Weights of a small GPT-style language model, trained from scratch on English Wikipedia.
Size: 11 layers, width 512, MLP 1536 GELU.
Each number is 128 + 24 x the weight over its row's rms, rounded and kept within 0 to 255. Layers, rows and columns count from 0. Numbers have three digits each. The size before them is the row's rms in percent of the matrix's.

# layer 6 attention value, 512x512, rms 0.0382, rows 165-207, columns 128-191
111:144117132131143190132095092135149145110135110113139123116103137116088175130152101123153142148144126122115126137125093121141121131122131129131127135088140134130121148144134149116095129166141114
107:154134123149187119120146135142130144142116167148088148132103110170109118114104162120116121123129152166166117114145137125122160096154073129104132094177100115126123106137133122152138106097144143
101:088113150144136133125096153137120113159097120124115111161137158141151120098114160139138149060118147121109136114118139105105105116156132088078165156135167109148105146132118122155117109094141132
098:168187112144119112157175060145138142096075094123107111115108148162123122100069123128147127090116135101147146108117170176113134089116157114104117169107151108131157132135127105117152148099120088
106:101113135115114177121114132162132121147147195174113117146152139111131096174120107135118132143125121133122139092136115117128148089103133113122118143095123095124120104095105156098129073096135103
103:151131132135099141127128104175142135127090123172126116134136125156135173132182142111106165096112119078118138156144125107121111133080132086108135131114104134113134129132129141127133121141153136
105:093141133151104118123140122151078146110102151173156146140067155158166143133150151131092144117120121099135130152102105093143128136112115141136057136101103105102144155114142128115128118156153169
100:126110136129114111092112145096074133131110119079114127117128142088134128150169127136161075116093130109087155128078110142118180139111189157124096124135158082122097094088128142134094174129123104
102:115108068174128165114136127188142108136115075117151146107128127148137091097132109123128119132118117165140156138131082099139138110119088104152140129106134146136104179116120126113117130202141081
106:078124142136053077163117138116145133118143103142133163119106169101145129141177151117155162081108117129110138113143110136104098130131159169122082118216141054124093090144121175066122141096127146
105:120105123134128171128140125132113101106084116138131148135169134090129133112161152124137150138101098146117173123161141130174141105119144124158150156102135112145096135098150122112119053121135166
104:114139114128128123178171156083162108123121103142100190155095165160112169085152145124132132102132156129098127116129167121117100143213124107138140145153159080127138170113131106126147119119140167
105:142145104139145098114104100091097140131098158151108109123154126134107157119124156140113127108110162135154124153138074114121102164117139120128115184114120138143161116132125155164113122147147119
107:119146128141149134104141156103103152178119158119147204086146133094124096119156126129102049102174121119151140127124109166118133146117126106140117155144150116123122114149147132132125139111097117
100:115158173110124133107123098129160164131113108130113088119144164115158178147166114111191154152104157147085105093137147073118113125116114141161124136143144161128093123099157135153174125111124117
105:119162113135116167140120110122149177120135132113138167092091139168101097130112142099154126108147147153062100138146153159113065177111149140156142117148118131144119089100124101147119098153115113
102:106150129129129118143146110106147178097151099123160125171128111130115148137096128118119107124130096153079121149123146138094115122119117082104136108129137098178203107083126112114146136134123141
106:135121157085122236144148118134119123086118145133129140127136146145114154129084116116134132097123124151137147091130141140158171129087098138109127173155145132110128141143116132140094117112146160
102:166120127149141116153124153155122072124106153116115102144151166097094139109143133131152135172149104117113105115129150090133099158133147106085144134121081153125123116183120139142126140129098150
108:105095145129161125100139109122135084171113080139114093155136142118156138139139078138135129149130176116106116129120133111105119121094115147140116123176126139110142126160121103134117109139072132
102:114155117115171098131113150100129152137127134131096092184142098148116121161120160133122182135145102158184135103131145124153075124119132104163142141096121056140111131114128102159166150115164103
101:158138150091131096103119079128161159067141161140141126129107127152101138136057106140133177146094122104131104113164134147121127103100144155141099101120143148138126132146131110159136136157136133
105:146094109135093140154130167076143139137154108151145056146128121139147095145158102142139139145123135124128095150130127175150118132147129094103122157135112123164108096137116146110151118097118138
102:104132119160118116111093096160122093132120115156125175127163124154104111095123193146151120107119157117119122127095106147114100132119189165093088132083120086126108122129146103128136163115193129
105:131122104123143122141107132144151097128188106114124121164131142105143140141150150143157079159178119089102093121146100169132117106133134127155143173166121122174147100162170165138085156141134166
101:094115075150121122144143159113100110150110133124109125127103094145122082137173085148137107138120130103118097138121090130128136086133124093130138146158087103108109138131116093120112155148113134
104:150147120136078106095135122151147154151116117129141167103163112144124139155141136136151110120121172122177159154086167165086145135141119129119084113126115140163110108118140112145112112117143138
103:130175140130084115107141121165105115138127126130113095138115116148141102125136103132157154149125135117126105138148144155112126110115125106146152110150117116098116134094147144128117120150113104
103:122152087163096175119136127138124132134117116113120093128135124139135160130115155119157108174160115130140149108108170145118127094143150109114121098137107130076159094135159110089144089132095115
109:138155117118135155073115124165120159169116152109123144107141140117092129181141162116112159151140119124108142114096086127125119127113129130113121147121164134165112111123141097089139149108085157
105:130191160098135111128098121138103116113125130122125134130151146171138173156135134152132134112132124134113168137121091161191149157153135131153139120151161118147109103119110152123130099135138152
102:134115137120133129122112118119091145146085140147139159097093135128112113128093101163134155175111130108101157129083160129163106082149145148094077119108150128114094123117098141162128130132128192
108:103094126122078139152155175123151157127095151163138151149104129132142147133116125075146123163099124103109107165180139078143161113105153111129125170110143174123145159148108148156150123091133101
108:131143150120114152105130122126109114117104113101150148156169136133142109075154151055140114103138103181125115134177103144172129165145162171112094141147137148139099134147100135116118166139139109
104:149093123113108111150123131164079120087125117134118111149189115164082134126160159098132146146109107120169191100163108102098186120120131127131162139097169084099153080105099126089159141137119167
103:091132141146155159103158146151117149095080124137131140098127157153125119150122088143134113127162128136131128113153108186142162112119119151168091101071127135121165095135149118119139093160125076
103:100138100104128116110143088118116139135111128090101091115148161113148083170133129141128112134133127138151144141139089090153152117138133122139159116119074160123134061147162109138146119147106115
111:108166186135131119150119178138164163138098114150111137162105128094103165160147122103080096159090122152161074091097099138197131141126171120122162100136126111131142154117091126115126151138116146
097:100104126145137109169115131117115188136147118167142140127083118161160096109107117139148115128153106120136115152114128105191143152125127144146076176112163103129138171113104159153133132112096101
098:102136098135111103108127130143088091099092157114131156134128144116122127127122135153136095085131151173068144140140131110159104101143128146077134148110126132116128131139124079136111135126096121
100:159154133154103121096165158148095109118160115150137155126127143171113084120119075113102141154139126109134138152151139110119146139147140182097124169179175144135087140160142105131108149086148143
107:125136123130144161148149124146153140127140121114143088175088148172081110138147143111161132157073098141160150081116177148119126134113131132141141108171130085126106135139143125135122074149126093
106:147148178135153139097111108137131073143128156089166164134151147088122156157145144144101117096091105161138189115085143146138111103114162119193169115151132097131118158163149107064098149114147158
# layer 6 attention output (transposed), 512x512, rms 0.0614, rows 165-207, columns 128-191
109:091104160175121163087108127169128093084110130126118093092142152110165098113166148123121165127111094123133143162120148103094109123120123173102102130118121122137143150110089093114148167165163115
098:107145155107142142131115119101076115107120120132181173115106105151125114145096118145140104122111135136119111128123117145166123089139142154107150122083145108107137137117122115110168112132133150
098:133117165175109141102161131125100126077118129145136126106096098141108138136134152121111138118112108114122161112157131151113131131156151157128126102135135113118152111136140080145125163142166124
092:107113127111134145136099118108126132109171126125167138137130114111128146095142172119158123135144137121136146138128111125122143106138156148059149087120110113097139115104116124147152112158111107
105:170092104069113076099114140109126126118123119142146092131136156146146160110168160117195140110151130100154120173135137116125107089115098129145105095117097122112154113168168139151099123118122130
101:149157159112131137141147123126131165136138125115136105169121092114112070118142112181153109182141106189104161131131114093112112111186100138107117136121139115157081141122136101125118145136120120
103:151094132084142133145144151084161130147147113150117160086126168136098131179160101097122140123166121160124119097126144156116137134177106139120141119110121150122122156124155111128141149105145116
098:139126105131132132130105125160145135090097140100134144162104145171106136141087164116116090144163158111142156170151136113098101153102131094127137135144140138097127137161137133138138113066118135
095:129149204126140083142150138122181145108131114115084090127128115139108118169134108139142150103176138071132126169144141112114130148132167170070103135167109118153137108159139186135135103136156098
102:170097092131135127133114179154122138127157128119158142133121112119126093157113079141133110116105144118131091094108108088104107155152141134085140090072148141127142139159128144149090093138141156
103:153117139129147121131224139125112170109110160173140131148111173141125101126098137117115142118123162117116135163149104147101121143155093126162131136093087117172143128134095129124110159137130113
102:110133162109077127110133119135127126116185186114148163139127109119156098138148149146145137086102146090182179133133131101126094133138166111151117120086151118102150132139105144147146152125135130
102:104119144122143157116112119103155131149152117106084114148154152122164130070115136149122120143151132106143149123151131145135129128121127124112115122106136158120117147141140139114147152121149136
099:141138126172130128173108134102114129127098102158168109120140090138169120133124113111123148148117144152108110115145116101145113147136162128130122127134142139110122115151153134142125112152109167
098:116126131130142099141148180127130112143128123085113137138141112129147072137138131119123132105112110130124179122133119163136139110097118112100134120088149080149150133124129126111097133151152204
101:112123101100116164114145176137095108111099130138136132131092110109118184127142102117092126153116104131162151089126174155149117090122113127103116141110121137102157142127121144098113148123144153
099:116162164125124143108152147124143124100146138150152155150122134128174117109137190098132135088108119137149139098115132154172114143136127155125146124136134190101125152108084131120093090142148113
100:149129116146151087161119112174113111117126120112121175127148145082138121160121083095110117152094109122096116125112127121111156137153145108121135113139145141122151132123149104137109152131143145
100:119081139117136089132127099111137103113146137163120107115135138153128131157125143138082116110144138126140102165150133119107186064126159158130088113131136123133104156104151148106127134121125131
101:128126129141118138141120141118129119115111143112137120122151150137095162116081163147122082135157120170148097115152080136144103156089151113088135121139147104109129123155096140159151136114129146
097:107106123124073145133167121140107123101103081131157175119130115139121145123105108142108130121115126070098117073103129136151101141147157142148114159136115150112097138118117132125144146163133110
096:106153073105093114166129167114130105148131150128096107130108170151154111111152115109182118087111125164108160097098135118136146109158097139119153146091153093128125157129127097113140152171119168
105:121173120083090134146081110143094144134104131100102171147158113120116160118103114119123102121164158171114156154136087095145128124117141162144114125122126172093108190082183107138112154155123122
100:111125142138156102119138146123156136125155134131148140163118102130134097165126093106107146101148102113163155088128133138127093137168120117097135114171130153097127122121120177181129103119116127
099:154115110117121157134135097119110113144102177128099132116161129128147172105116113110110173112120129073153141155129149123106140106120112132055100148095149137126104115129075141113135097122134114
100:099152132127109158118137139121108136107110099134140173138123122121139084127117154134126151171128142177146140144099137153136099145096122154106104121106149069108109110167149101135106126117127129
101:103110134089171107140139122113116114121164151143127115112142136129135081137125118137081098148106085146146151110165095071096113150117140120121143099142152144099135119061129111126135105127114112
100:103107088135145142128158118084110155100151108175092164103132161127114138090177117143121105106111132148139145100123129161159124148083130138116125142145139129112138171140114117080165103142138115
100:090123139161087138119169166077098147136098103111096114131148115125136123130171122133140158111113127130150095173129163127123154129118160082129125153157126128095117134117119106082089154147170103
104:141137107124135117161134140128141125092122129161163119147116148105126131114140074108142138130156071113133111152078128102084131131125089137152126104133128118140153161089107138150120132119135130
106:149101101128136126120121119113137142157148124131106173126130155139142081113120133147083109079133127151116103136112205149109122127121147159084115169133094090119146119173097116118146135109115135
101:134123139097146119139113101134123146144068068106122158148134135135123118130106184074125147111136088153129153121160149081126128107134123113122141209148114113143116111154135126143099101140139113
106:125090112135088132155159140133136114155142104143104194150133128105144138110127116154190138134127111110133163108133113110155144146156138135137136156151111150109142107131121150127115144097157109
105:112124142170142123137104136138142133157126151101109112117159116120131107129127146147074106112078120138096169127163149124148138152127102128112119114143155144131145121132118124164074114149136178
104:135155087121090127115153143145165109109131146108129136161125167128176144115098145143139124134153110113163102111096097134126114164109130110095179141143104159125155143094130122128114137137135139
102:131113102129131146120163155123145115104105112092130162132140119103108107153114140127107182127120118131125141129112134133130126143192130141136136116150140103145112120129107118158119179131118157
100:154121158148115099189122146119133171156096146153093132112152111135137177117143110151168117128087108090118116110095137145142193194152134116134114091081152128129125130124124105115145112107088126
107:148167156096094125156180117109109100136140143149121097145130141150108118102105169126115111118158153164122151176126133109108153119116133092121094123151068134130160125106158127092129148121095126
099:102140099132128126139104092152112121152137109085129124102127138146136170155109161097098139132148109133151107133179115186136144074119119149113174127151138156126117106134121133143136110162131154
099:103097136153148128207123155139173126116116172148144075118103138137130123132119124118115120137104124142105168124151134103131127156104162106158152170158115158149153121117152139151129110131140125
099:094123122113139111123134138130134148159094103121131124068090144122148124115081142120165123090128127125125131132103184148142160145146134120118151145078175113148111107125147131136100119131107128
104:089110138177112128100102134090086109103121159127140107182097096136171137086146133119125153144148133105161151155102169116130090098105147129087153099142114138149151174130152102122114123104099139
101:057115088132115174133152130130143158097131116115148133138109074120117119101149118106113161114123108098165110075162157141099163147109144128099095164119131142096142093109104129081137115140110123
# layer 6 attention query, 512x512, rms 0.0374, rows 192-255, columns 128-191
069:141127170131141092104135120111113120134128109134116140117101095131112109155127120141112102124100133135154075126136125130190161136121133097092114113127127117108124090117176116119116091110113123
078:141116126131097133152164119127150112108144134145126127116120110137059123156133136157160116129195166139086090149130127130180152095140120153123111126102032139135107134185166140158096127147132125
107:119138118133117107096119105131147152176152130148121145155139085137191115086142103105098179146094130152129165139124120162090088084114141139141118124176179120129093107096101123119123098123140126
112:136137088089127143164134150106110069099107135130155135125150121120107141117146140104141115114215116117167139089108147131171103181109155120103098139126124148085093125134159160102108167140121180
107:168100175137162104112115117126154163182133126163100119123149122147145105127111106118124125113112128178090130123120094122078151111161125168125139123138137118127082141122171091158147130101111134
122:118092105143137114118148129151158165148114129121122097145121089119151125118112111129141150097125084174105105144086111129117143096134158157150161118144144118113097112113141130123152149117136101
114:106135121090097130163146103119180165146131108143113179113150114125130127105119107106118084160140119112138111117131154130115074131135110062154121162165146140112152117118065167111092102113131191
113:150126122105160083182147101139149115114077114140107213132150101123117143123181128141175135082118119149077166127095124141132163125094110105165137148098079129119110113132141146156119127107151132
071:132160136115121119123110097111156120175152118152132132155093157110117097123091137117116156058091120127099100134129153152088109126128136124100156154157132092116103094096137107099143151099102109
082:100120134144134179116102140128108128120105150093125151112103164129085135167082158156162104100080111080175114145106155105143167191090085112112153120140123100108140126119134090128146104097148145
087:173101118081184121134137078096182083118141132145121146115122102136190121131137098088125108126175086147097089145125115128138107107136160130132155133122112163103093115133123150125065146125124145
097:121145091150079122141175141126125089092118145115096119123088120114093128141124140157151122126096125124090119146121138114151183185118107101151103118112101141096171116145170104127125153131126106
092:137131166129139090126135118097142096195082139152119123133143103113154131095118175072115139136181115110145172084135107108164107127135144116084130157130141134119112153168126143118149115160113178
104:100124098154105137097190122127111101119123112137127109134112119119146153155091114147127157083143144144086135075115091165165104118148098103167077113099126118133167098104117094117122142144116122
102:120143120092147101089112120151191114134173116128147092154097132136161118143109156154113101120090134091162156137154088113145091128127152105114140108193131125189135128113113145158067104112122106
105:137106145145065122103109127140157152130123118157119107151126120117154128122144094125110124121098135141121138125071161156086141107114119123123170140083152146129119160147128165154173129133100119
111:162125159133121057137106119160114071069111148119102148153139118112154133153121127164140133092175111089198139159119121112135154149116112150116112143123115123078104130133144114130128138100130135
099:178133181115139078110093102110126114106151149117107142125088149164096118155116138141141160176144127143130115171131158114094112145129110133142139093112139103138084170123147152137149103121168127
106:124115044134110127129132117143158119130168122122109166123130146099158130166101092130130131109127101062114114143130141114143106166122129124114119099110087099158129111120112145168111100125177140
101:095140131165156135176124147133113126136153120088105118128106130133130132128106148152157127134150140109140159103124128156146123107130145111113128117125101124155134108125121109110099099124108131
107:167138138134084128116208134120102164131136126103142141133133109148090156103122102173124122158111110134106109130142134143149203140073099129151099166112146119128150112095139143148128116112139116
098:135137171090113120168163152132118121129102124118115184107117164142142110163141105103154153108125151098112127128132112128119164174137139072155130101139136114111135114100121102140123124115151149
103:107111142184130133098154074165140136123122090112107128139176147100093166118147104142145151123097160145152157117113110143143105102143107149132062124136158138112149143124094113158098112141106090
104:136141071172162129125139120112138153118103126121126131137149149129176157108143118111148094139104141120152112132147109092155088120109097112109140115166114108131132074119111100118103039126152123
101:105132097115163141120116143131124143154161134064139143139144119101105158122119108124104123054156117135118154109113135094146160138088116145117125105111133144144158150120127133078153104126092117
105:127116135126142151093130090158150118130162162111160085118113139118138162119142116119119118148152163104190131127100149165131148118127122156120085149138153100106131152122109164102165131116126155
105:143127125125078135119119172131137093150171127146136118106134136179129112104134183152168143143117121100128135112151109155143132115127094145121118144186133144157111157109136120120147152119119094
100:119089131100185122095121124108130094153118120164126110093093152148095130147147130084069117235138145140084101146090077127124148111192103134099164132100106138126141105145127125111145160130095132
106:159098141138136130107139136093078143128123159156110123145121117151122117147099093090129117142102118156154128092157172118100076137122142089132152100158097114148134138107145181141155151144132149
104:151124110119176102141139150109133095123093117125156120144111112119134148143146096122091136119140124161136139122120102145129115133175162116149116097128122132094148097148130140150111128112125127
107:114141122115120149184120157134138130137122138120145116144117121110099113147106145142141152179060134109176125166153142139158130090129136142102115102138117138096117105182098199124123086121129111
103:128143098150136117132120108127112163152161132141160158139086156130133073130130110140129100123095144141131133125115106164141132152142080116128104146155115105112093141132078083117120140124130153
104:142133108133095115147136156128130133128142193079147073118124107140115160130112129103111173135103074077112161137116121128138148110121128131097148153104123139127157115163161115128133125156122166
100:139156143115076146125106127112105109120128075126112092155122090105098146135107163097154122125112122108145151153109094127160119161116147136136152142146109150118114135099103116113129130124128104
104:138102143112098163103169170136123112154149122145106144118114139164168089136111137067127146116154085093122132115137138125095163125131142098107145174104128175146115131134058149140118156152101149
101:143104124094150141139073114111160176117114138125119173088166136121120119139147121118121143140105117135096126099138085125122132147179128131190136141173149123140123165165166127150150125106127090
104:128121128102124131140102154103114080153115144125082120151165113136118160086109128148089145167071084038135118196108159112105182185108170140182149156126098153118111119105169116122123118099105125
101:167104089135101150118159160120098089122138094144131120141131093146118109143105112134126128156133143136121078097133123109143109103134144144145133095150140153129131097119128117139124102121116140
105:149153177167141096172126136142135121134101112134142116149123149121150083091112100128142147115062115175184134152124145117127129185147133160110133161111140168119146099087120126164099126114141163
108:139134154165136139114146133147142101133137139111164165147130115136094136174089166132142131116091118106080075144143114121149131153129132084095106138145109092112092136096127114137138118149137139
104:086165137129086138141104134143169134110121130117135086133156155128166147113140131078160153165110116094083116133113156131141154104095127096145169161103111133135160095071113159109124148171160165
102:140179137137142159144095089113151112141160120121121129134124164059101092153112127122114110093133127118159179110075144121133135142120145110168176150152096063129171115136121168114137119112109121
100:138087098090073168081127145131138081128160168116125165096118147102133134118122130130111108135144111168116119155110105139091159112122122105121101088081139106110163145145130127123166115118126113
102:156134133100122160092073124115138109132104139098101074082094124114121137108129084176120144120121126102093108110146152144123151153135092146117136144146131131137123161155137126088141124195146138
103:162110166140178126127131162151147089108144109104167112139113138195130109114141126136141146124129145075137099185124145104137103130125145133120122146121131084142094096149107132128127104102134091
104:159177136090118132135124136145110124172168105087109126090138139103114138126075105145152125098122157094123133134104122119157137161136137152140113128130087138163115117106171164141123155125135112
104:158132095115114130132151050167135113128122110147125098141151138114123156122090110138165155093166148119098125093134160125115111075119151121119110099172141125126116105144143165148134073134137100
103:126097090116159115124127100108130109120079148087124090102139107124151164075118121142115137079154103131140094081096111119162143164082097172130118128139125116147071161136138118129131131143124099
103:125137142132120114128097146159117187137127139116152147125109115163165143130107147094147098150118109148099137076140098139099126114143080106212118128107138070103156145145143082170162123130123143
106:149146135148140121157141165151112135081104141093118135128150153133107147139099122121129158149104158132125110149158111101116117130152149101105149139140142118120141153136121135111159152119164124
108:108156110122162113159131144107137066146131141123125115115129147110137082114158139139172103179166146122096124135132130095114162138129173106121089106161098103117128121145112154161096105165138133
105:123157180108134114151109113134149141164109154140128134116101126120160142090138081110107121109113105118118118098088142122131078088136077141089127154092161130122088145130092106138114157133108108
104:072100168132100117114099139131116105124140128118149131138122099170115095155136143137135163096146151091089130102096092116131145072134101156125121144110084143147147102106123139114161137121134155
104:121125099086145102121110170111134123163153132093125118153125170155114133150135155103141164139133148129109105156119105099122093118105072150158171131121110139146136114156191133136125145132103116
108:153094167099100079120111133127097108114178143185160090100121100114119132154096104108155156078169185165132091169106118116149113105154106126187154098124123118129103120106148135128114135123141153
104:094143107123106136109223158105119086122138122127142108130115090157125135120105143153108125131161129150099135116139097139165091098130142122155133085135153163129075142116112102144165103114116142
105:117154147143104107091114097123166116137142132075157083175142110104128102133151132175123135166193129142109131107154118090114155114105111090138106126119130150174127127130117153163102108129121140
102:131102128134102138090167120113142099153157127167135105148158129094125138116148120134111096117137108095115149167154118124144145115150119115126088093102109129097093109101133102127139119144104121
106:080148166115129135108138124115143112121170165113153151153116128160154148111134155121179099096113144119151137112098118117154146126106141103156149111168106162149145120094166109151172129150115141
102:135148110120076121148153153141119135137075128121150120177141122144132075135116174095116126136100096139138108142110166124138149131169146105094151117143149108128139155144155159142096117090132131
108:150162108097159128113130133126159126159138137135171136144113149155122117136127115111150113172094156159115082130153146132109139144092121123108105099131117095122119118156148114126130129133133147
104:134051124184119156123131136111131141131116098140153139148128181143109114100129131109170103168141097115136091128118117106103171176157182109152140128132094135116119118127121127139101127069142092
105:158119107128121129124148164122169108141130109104132201076124111111119130131152089120124161088107100110120153133151102145142124135101103115132127140098074115133145085128123154145134094130138116
106:114185079140123151103148132095144121139158126102105141136162156143125113129126166106182142176168152123135116136151116142115116097100122119162113123120142116156150087161153118123145102138114120
# layer 6 attention key, 512x512, rms 0.0375, rows 192-255, columns 128-191
072:157152121124155163182129091128121126116113169157175102124106151148121079120111137121152120129126129118126174114093148096150115169146150123088165178128114125120090128088085118136139124105133130
083:115160127113112135133096144121133159160145105140101130104086172132115084143126172148148130080104155121130138141089153112116146141151124110107126153115142128097154114084108139124100125133108137
089:091164105110178142149132098125141104115130114109147095163114125115159142139125075078142132138071126141126129096116091152123165154109138093121162133127129176130141105098103117110127076155106159
113:133135142114077169132120124151160172111127150129102137068130137144092112124167155126119100138161134119103116111160118129115125100112127127134104065104133091135112132135147108125133115087152126
089:148139157142161154151122110139142151116108133091131122162126127089179149110114125121147160101153140144137104110113134135107081165106146118066103129141154138114137130088089152126121145139132126
103:154166148145112141156115154123101129106130151124155158110136122114143136139174125108147121164136157196135137121106136143093138151151141173183146105099153105146148120166134123141118133112144156
107:145124153129158143141112108112143161136109089133152161133133098114139141121171147117155124168124111194154107096127127151086145120124111169163108139135107097122149144118126127102141127101152119
110:112152127118199133160093134156119125140110128074107140158120109133120129159134103132182122131132120154107119135126125096139100174114112106124114136124123170124141113164113074174126118051128108
069:112123119106158100116115142125156130141071160139157124139127160157170141099167111112095128125187088119143136110159135116129094135151125128188099119089136125097111147129150113095133139124125163
080:142127125144160142115144140102147125130113163140167142122116136145157146123202150125136091089142106122125107163129162128157085123107160106129070150137145104139133158130151139088139171127162125
095:098170135107118154163139133117126173109139142165105149119134164173130124097138174148124126086101122109111129111137144125163159124155112153138105123132118104097134125113108154106153134161144150
093:101116150134134103130072137153154119156121133105123136150169159094135131142102091126112157144132161095119150150152090141099131171113105125103133101117135132123099157120112127177136079127115112
114:141107117133080148091111168103111118110147125115110150135142125162070140139168141144100124102113137133115138086120154105144148124132164151171074121122125077136146105139127105099130169147145119
126:149147129081053130089143147129094100112099117108145150121118122118116153129128132086110171089109169121108144104098139163145155110123141127122092127090101081119162091095077142134116133123161157
103:129093177127160098163117107149137113143123148115104150102158123152145126121140175136123089106122115120123139141178102119122150126109157116159078113130119131149158118110169113100107147087148129
104:136081115143061107153129102121132168146110112101116163137135126089112142116106119077128135135088107133090112158151073089135144124143138117131129184086149135136114120104120166162137110146130073
106:187127120101066114161100125097160119093126129124163097109158124145089139120098096130116117096146132145072121168090133077136128071091135142165134147128093114122071097117148128115145125132135122
103:124130127121148157110107145089114146093135098157106144113152161166066132145152155129095108107096117144146117156138092154100137151105120119103139129117124146150109202146142099124099140118143170
104:172119170134187111131190111137134120125140149124117172105118144135098110142126123152128121115176118095146093111117145107121138090139090131127064128124063141119134191137102143114161140171171150
100:123121090137132111138092105107131134079099105131132104079109148146159135118112102123159153195099132052127130141128127133159148163124113111105189089157105135135090112164163148122099095109144086
106:123130163141113163117101067173119142092139162187106127135127114114153118112126131169088143104131120105114123104119122138141159136109134160152126125110136130097143139122153102124143089115147128
103:143167176095157092124061133133075138177116087077138141072112101100126160123110085149137095131130111174130128144148130107201105124124124112089130097151159107148109176095141137148137099114139131
104:131100144117114112148155106080135121101145140145098113120162108120099120112142106100124127142088124089194151098144146137161168089147116152135135091108115113154122134127108115103140137160129107
102:189170137124107176131119123100115140095138144139112155130104140185153128096140126099120118115127137135134126093125148105108145133104126123128149104131124139095105089102136129139100115119177150
105:129112139131104121123179137145114096134089138144177098156123124131100123100140133149100202075141152121140174108148140101106128106142124142128123136048128075135132152142116155132179153151159107
102:118108140101120159153118139128126146139140183103163134103106124139125113118091148071112088132142129101138158156099133152135140127130112118122094187185168116141134121125121155124104119162145116
106:161088096173158169151094119133120143121133069144112119109153129151148166090111193134184139113134116112148122166108115150116146106170149140144101144161107167098101155128149104126161159113137147
101:089088139094119155120112142134134092126158156146169103104125152138076098134141108097099156110092118103109168162102129150104088142106151129126126152103126097103118115180154158128107097121137111
103:182163141131135121163129167104089130123084128127101154118094150111143125120155145108158138167158129161129128126124088102166118159130126106084153121090085183083105144112161120131126094113141098
104:117133120096144130113155097123083088152119125159127129102163115136071133121124133135126109073158120081117138078148146125101125121135131107120117133126134126132140109104135102123071102143145139
101:121138132149174127156122157121152153100165132125135098170127122149124141133084112162122119141088171146120144116158085093168131132098086107125164126158179102138168135164121128143118094108091158
102:117109130106110132135148156156162118128112083149137131111113161150095140135159104098183097150141123180136146100121125105107140156173144141116092142117143112142124093168116104113129120163129166
102:103115160094117120094125102125171119105113152109130115161117145145122143128089112138117116127128121121118136161113145121109129138125140143089123139127139171124156092097127123093135129141110137
104:135100161105108093127150148126094110131153164115127127141093096152108084174093171135146180085104149111078122087128144156103154164125167095121170155112127172130091090151101155074123193123140174
106:163115119158142177106113149158143137175136120108100114118151120112139106120097141116103123149120094117130127138117110082127135105072111149110088146136129112130151134113103118094151143149133102
102:116125117108158115128093100134142096127144168157141128122117206169101036163097121120087109123171085124118143129172115118119076106118114143135121095166126054134125144134131082147108109111115154
106:143104126142130102151119160095129146126128132131133141098094141139100105111151140126127181121127112083142148128112152093145135126148145138143166158098129133125136171124098124066161101122154152
103:176138107145137137114148129147110092149144112122143119167119111116136131148103103114119133120076088163124136128137133121120065131165138110114139116076155123107127118139158085152150166148131098
108:155129106165108167166114185087147134059142131150107115139127152146161173101156114154138119150128141168110112168124133115138159142140145128133120135154113142101185119111135132110122180148099109
104:110138170099127092086154158149145093162085124174143174124139134127136120113147153113159069115140121148123121137117122123115154139124133108123132143089136086108125115097134119137123118137103151
102:172090130132126169117118100125133154131151133175148115122124107115170130092107129110142114120138152142119128157145153129088149140125137117110150159125127112146118158109149114121143121121107159
101:120162147112114142114098109112102152146170108151117111079113129100149100141134131133084125133106139155119187108136115159178157117140127088132143107158109124113135140181162159170129105160152129
099:136108080135129128119119111118094160060119115156148108145165135151209093119087056120125118076113114141165135151159152139129128096101154144110116117127123093093142110140140137109119179121121167
102:137133137142086138111101189119134133102143115129126120108128118116083082139097129145137122133142150139168113143153161141124160132083164141115124140135098116131159142128155130141148116120146122
101:165150116129172094167146140074136122098087105120137127119130152128173113126142117121144144123109080085152167126158176147119141112150158130111112108144123097100131108153116126123143127110119110
100:110154121158153133110134142112134116145167150095085089144110093138140145107134154131129151191132156122109116173147076152131108136113121150121112182140118137119134124155140128123184115137119110
103:138106136098108142126164153143178127125184134169105099142144128105141180094133149150126119087168094120149104121135124131130176153123102127129100149127109116154084160176110138152117137126126087
101:126126086123103181113130127129131093142159126112113125107119125109142130133119066180118110138127146153121119127114144135114128124125120150128111140141118109149116124103122135126160142172128073
104:109125142128141153152126146112125144134163151143117152146119112144155163129141130120110157193118137109170123148156101140185111110147147107156100132096144114115147110109114060144170161134076106
109:145095122097108155071113145121122137117113107137145148158148132092116110185104133124110135123151129126127119115174132115121154164114174074180105106148094127069150075145110096113124111128140124
106:100154070151135141162122094155124115120131120119096168112124134122144120098099140142139117116140168158109084154135129119136135120143089088121119075152151124137123133126169148170129137127134145
105:141137143142136087146136137152144144148086138146148139063118130128142174086145142116101115111156125105139142108126111124108098106122096125161090177143091093131133114136136129140090105113152116
102:151098138118120111143121121115134152123102167145127154096102101187086092130119143106119165087130136096080122084086142145113149135127112115120141178146095200142145148110127133096146109122105081
100:104106134150150164137132148164181096154142126140133113157137110148136164102088134143144165120162096087101147109127096103125162148109142146133078134133119161134121080128158125143115116121136140
110:123103107117069096122110123152114119112136117154119123127085128085155138152098084115134174144157116114108117146140148138104150085140108118175155160091133096139112096151147111150119140100142115
104:093092131106096143132181140130118094117140129142133117168145073146130125131123109168124113142103111139127099124143098139148097127156118146121129089141109138177129086131080110135166106078105136
103:114140124143144092159135122143114078129160115171126100136093115137116121127123104122153095107110140135095111134087116103139161096115107105128165159144116104104168135133118092110134080128138125
101:166106122147128090126159094102105109127143132126148167124116133133096119111116175121138136103159083132163156137160129125125119147169130110086118111070091186112146096127134128115103135132116136
102:137157118132096158083094152144138085160179139112152131159081140182141135118128156155165145129116091072110103148141095108152126144125123145124137110128086143154143102100143129153133114079126151
103:143129113086075110139133121093095117147136123081124098116160132099135124127123176143185129148110149132080126173147110143120136131154118141128093136102109148119123100108131105103103111131102146
103:137125132108123131110137120146128116083113147096093188087120112161147098102110128084114151138132139152086138133149143108120147153116139129057137108130155139121152154115162075140100112113121165
103:160144131151119114153106098123115163156121158126135174119146150127143090110125173084150100140114136139136156077095128169160183108121123132170130147121137142101125110120110110111088133168146136
102:178142136111151131192124172084116133163126151076149188128164147081110158141108086117159143092107093101103143091155098177103107151095123144118119122149122070128120118103144115135105150096132171
106:110128106123162127137074191098175133103159088091105157206123113159146188130150089135113159124143113094121156138124097123172172116133136089116138135126160139094150153113100083168134094134132121